python train.py --num_hidden_layers=18 --num_attention_heads=7 --vocab_size=3653 --rope_fraction=1.0 --qk_norm=true --optimizer="laprop" --decay_shape="linear" --max_steps=4506
Each number is 200 + 40 x the weight over its row's rms, rounded and kept within 0 to 999. Layers, rows and columns count from 0. The size before them is the row's rms in percent of the matrix's.

# layer 12 MLP gate, 1792x448, rms 0.0503, rows 1582-1593, columns 336-447
124,164,145,210,234,174,185,174,239,219,206,159,142,298,198,201,208,214,252,249,156,273,132,182,256,188,231,256,323,188,201,144,206,209,227,235,158,219,217,207,183,207,228,192,154,219,160,292,195,155,155,238,155,165,158,197,242,123,192,189,87,190,192,172,156,177,246,158,204,218,152,216,221,262,183,170,193,186,166,113,164,208,186,191,242,221,198,149,181,209,198,197,155,168,183,194,224,197,204,144,215,149,216,237,173,172,213,176,98,204,234,223,177
093,300,140,203,238,198,152,280,199,247,272,227,176,173,219,148,236,161,262,233,272,249,217,204,175,196,272,231,210,186,230,239,180,210,198,216,169,208,183,234,149,182,186,175,226,164,180,163,144,171,253,199,159,174,207,209,149,164,200,221,168,141,227,143,219,165,151,241,239,180,204,185,235,184,207,267,172,189,156,230,208,201,138,249,279,205,179,184,149,251,194,189,172,219,192,173,225,239,198,191,145,137,166,162,258,130,237,231,188,250,136,215,72
107,227,232,237,206,205,229,181,213,249,269,169,213,211,146,237,205,194,269,203,240,269,102,161,295,215,193,206,277,159,232,172,225,158,144,169,99,159,270,181,208,228,170,206,206,218,194,229,129,155,222,224,225,262,103,174,235,156,158,217,158,134,228,237,222,189,204,218,170,260,162,141,245,235,313,228,190,219,218,162,241,201,235,218,261,204,126,186,148,217,261,215,146,146,247,145,252,158,173,198,151,208,121,264,241,171,211,148,161,202,236,240,196
095,174,222,256,269,185,177,196,275,162,139,259,214,210,208,152,216,157,225,232,159,294,241,227,211,186,202,333,189,194,189,224,254,272,135,177,217,169,100,163,175,197,242,206,226,153,188,238,228,249,214,265,245,243,249,217,199,177,153,165,116,178,186,119,157,228,188,274,178,231,165,217,244,207,149,165,233,310,217,184,175,203,185,200,182,227,128,172,217,144,245,225,125,108,194,204,173,200,213,167,209,225,218,215,187,185,183,243,179,183,196,229,192
102,224,180,233,183,166,135,232,187,196,184,231,168,262,215,178,191,217,167,149,172,228,261,253,135,246,197,216,239,134,228,203,193,266,244,203,221,192,183,176,115,251,196,197,197,152,184,157,210,238,180,158,230,206,170,210,155,157,220,248,196,153,224,250,180,158,161,118,226,208,160,244,191,162,177,190,212,211,210,221,217,192,165,204,216,217,176,190,118,225,182,218,224,200,250,193,118,234,207,205,158,141,192,175,231,211,149,247,180,145,130,224,160
108,233,232,226,191,123,267,218,166,225,246,258,162,191,236,277,136,197,234,189,199,175,255,176,135,146,177,178,259,217,239,214,128,235,198,252,165,254,289,164,241,183,288,226,210,167,200,255,167,200,215,244,199,182,218,192,246,248,217,143,144,185,158,159,203,210,271,153,331,202,156,210,180,246,149,218,132,213,226,226,138,198,137,246,158,209,142,195,158,220,164,209,196,276,141,207,171,199,243,266,198,239,208,201,200,211,171,218,171,182,118,200,165
098,203,199,221,238,271,180,215,182,177,147,186,172,225,225,175,248,178,216,190,234,212,161,233,226,144,230,171,214,183,223,145,118,207,208,287,168,218,250,167,168,186,212,208,236,232,208,248,164,160,192,184,146,191,173,228,177,191,286,142,211,166,197,269,172,196,242,109,183,205,205,198,199,220,130,185,140,157,182,165,238,205,226,168,239,261,174,167,152,236,183,222,182,194,214,173,191,260,227,186,129,140,204,190,161,238,278,123,155,182,197,260,177
108,243,156,179,192,152,224,205,187,145,172,161,166,224,165,205,195,207,210,189,234,255,271,226,202,215,203,163,237,176,201,275,118,193,213,164,192,182,156,160,186,239,168,170,232,164,275,166,125,172,159,207,183,154,236,145,216,221,261,206,212,217,190,216,218,193,213,203,201,236,175,174,83,200,163,219,207,216,200,207,168,223,227,103,261,207,203,202,109,173,156,163,174,212,229,182,191,136,192,211,167,149,237,155,142,182,246,275,175,178,204,227,214
104,320,187,198,258,240,118,167,152,242,246,146,204,240,173,176,183,198,259,170,204,172,132,214,186,139,208,166,259,158,204,176,230,247,215,222,124,255,245,209,172,201,170,164,200,166,190,182,168,201,178,217,175,165,124,119,241,178,166,226,176,211,165,208,186,156,193,196,121,260,218,184,290,194,169,229,185,284,226,201,178,205,245,238,196,175,160,216,126,145,220,222,158,194,246,157,213,162,175,161,187,197,205,192,209,238,231,251,183,212,144,300,194
097,209,139,225,200,181,155,211,229,228,144,234,201,234,148,229,207,166,279,284,202,227,189,181,178,136,175,234,201,204,215,212,202,224,178,320,226,254,232,174,302,234,207,259,223,175,179,258,180,234,179,168,211,200,261,177,207,210,211,211,188,178,225,223,239,177,209,151,294,222,232,213,218,258,226,180,213,221,251,186,183,137,211,216,184,239,173,179,207,186,253,253,166,213,171,195,186,133,291,183,217,112,258,161,244,185,233,208,177,199,208,212,296
099,287,209,215,194,250,207,143,189,207,222,203,186,246,230,245,189,154,197,188,254,258,229,99,233,255,200,186,153,138,196,222,228,267,238,205,164,156,249,136,145,175,140,208,265,134,160,166,200,201,250,177,169,212,259,181,233,219,168,230,213,189,194,214,203,185,192,222,242,220,176,149,188,255,233,204,209,278,208,165,220,162,201,210,133,229,258,235,149,204,219,184,185,180,186,218,204,183,71,159,148,182,165,274,225,197,165,233,148,131,199,205,194
110,199,162,181,231,222,238,124,173,197,297,199,134,226,189,168,183,224,190,204,211,162,187,146,270,199,180,148,233,123,199,145,171,125,219,278,206,146,162,218,183,223,253,150,120,172,185,192,209,181,177,236,168,198,193,175,161,133,142,217,197,164,155,168,135,131,190,231,156,246,207,216,187,188,268,190,218,225,108,206,170,173,173,172,118,230,230,188,137,215,148,132,181,213,134,198,156,233,167,232,204,244,102,207,169,208,212,111,154,129,242,143,246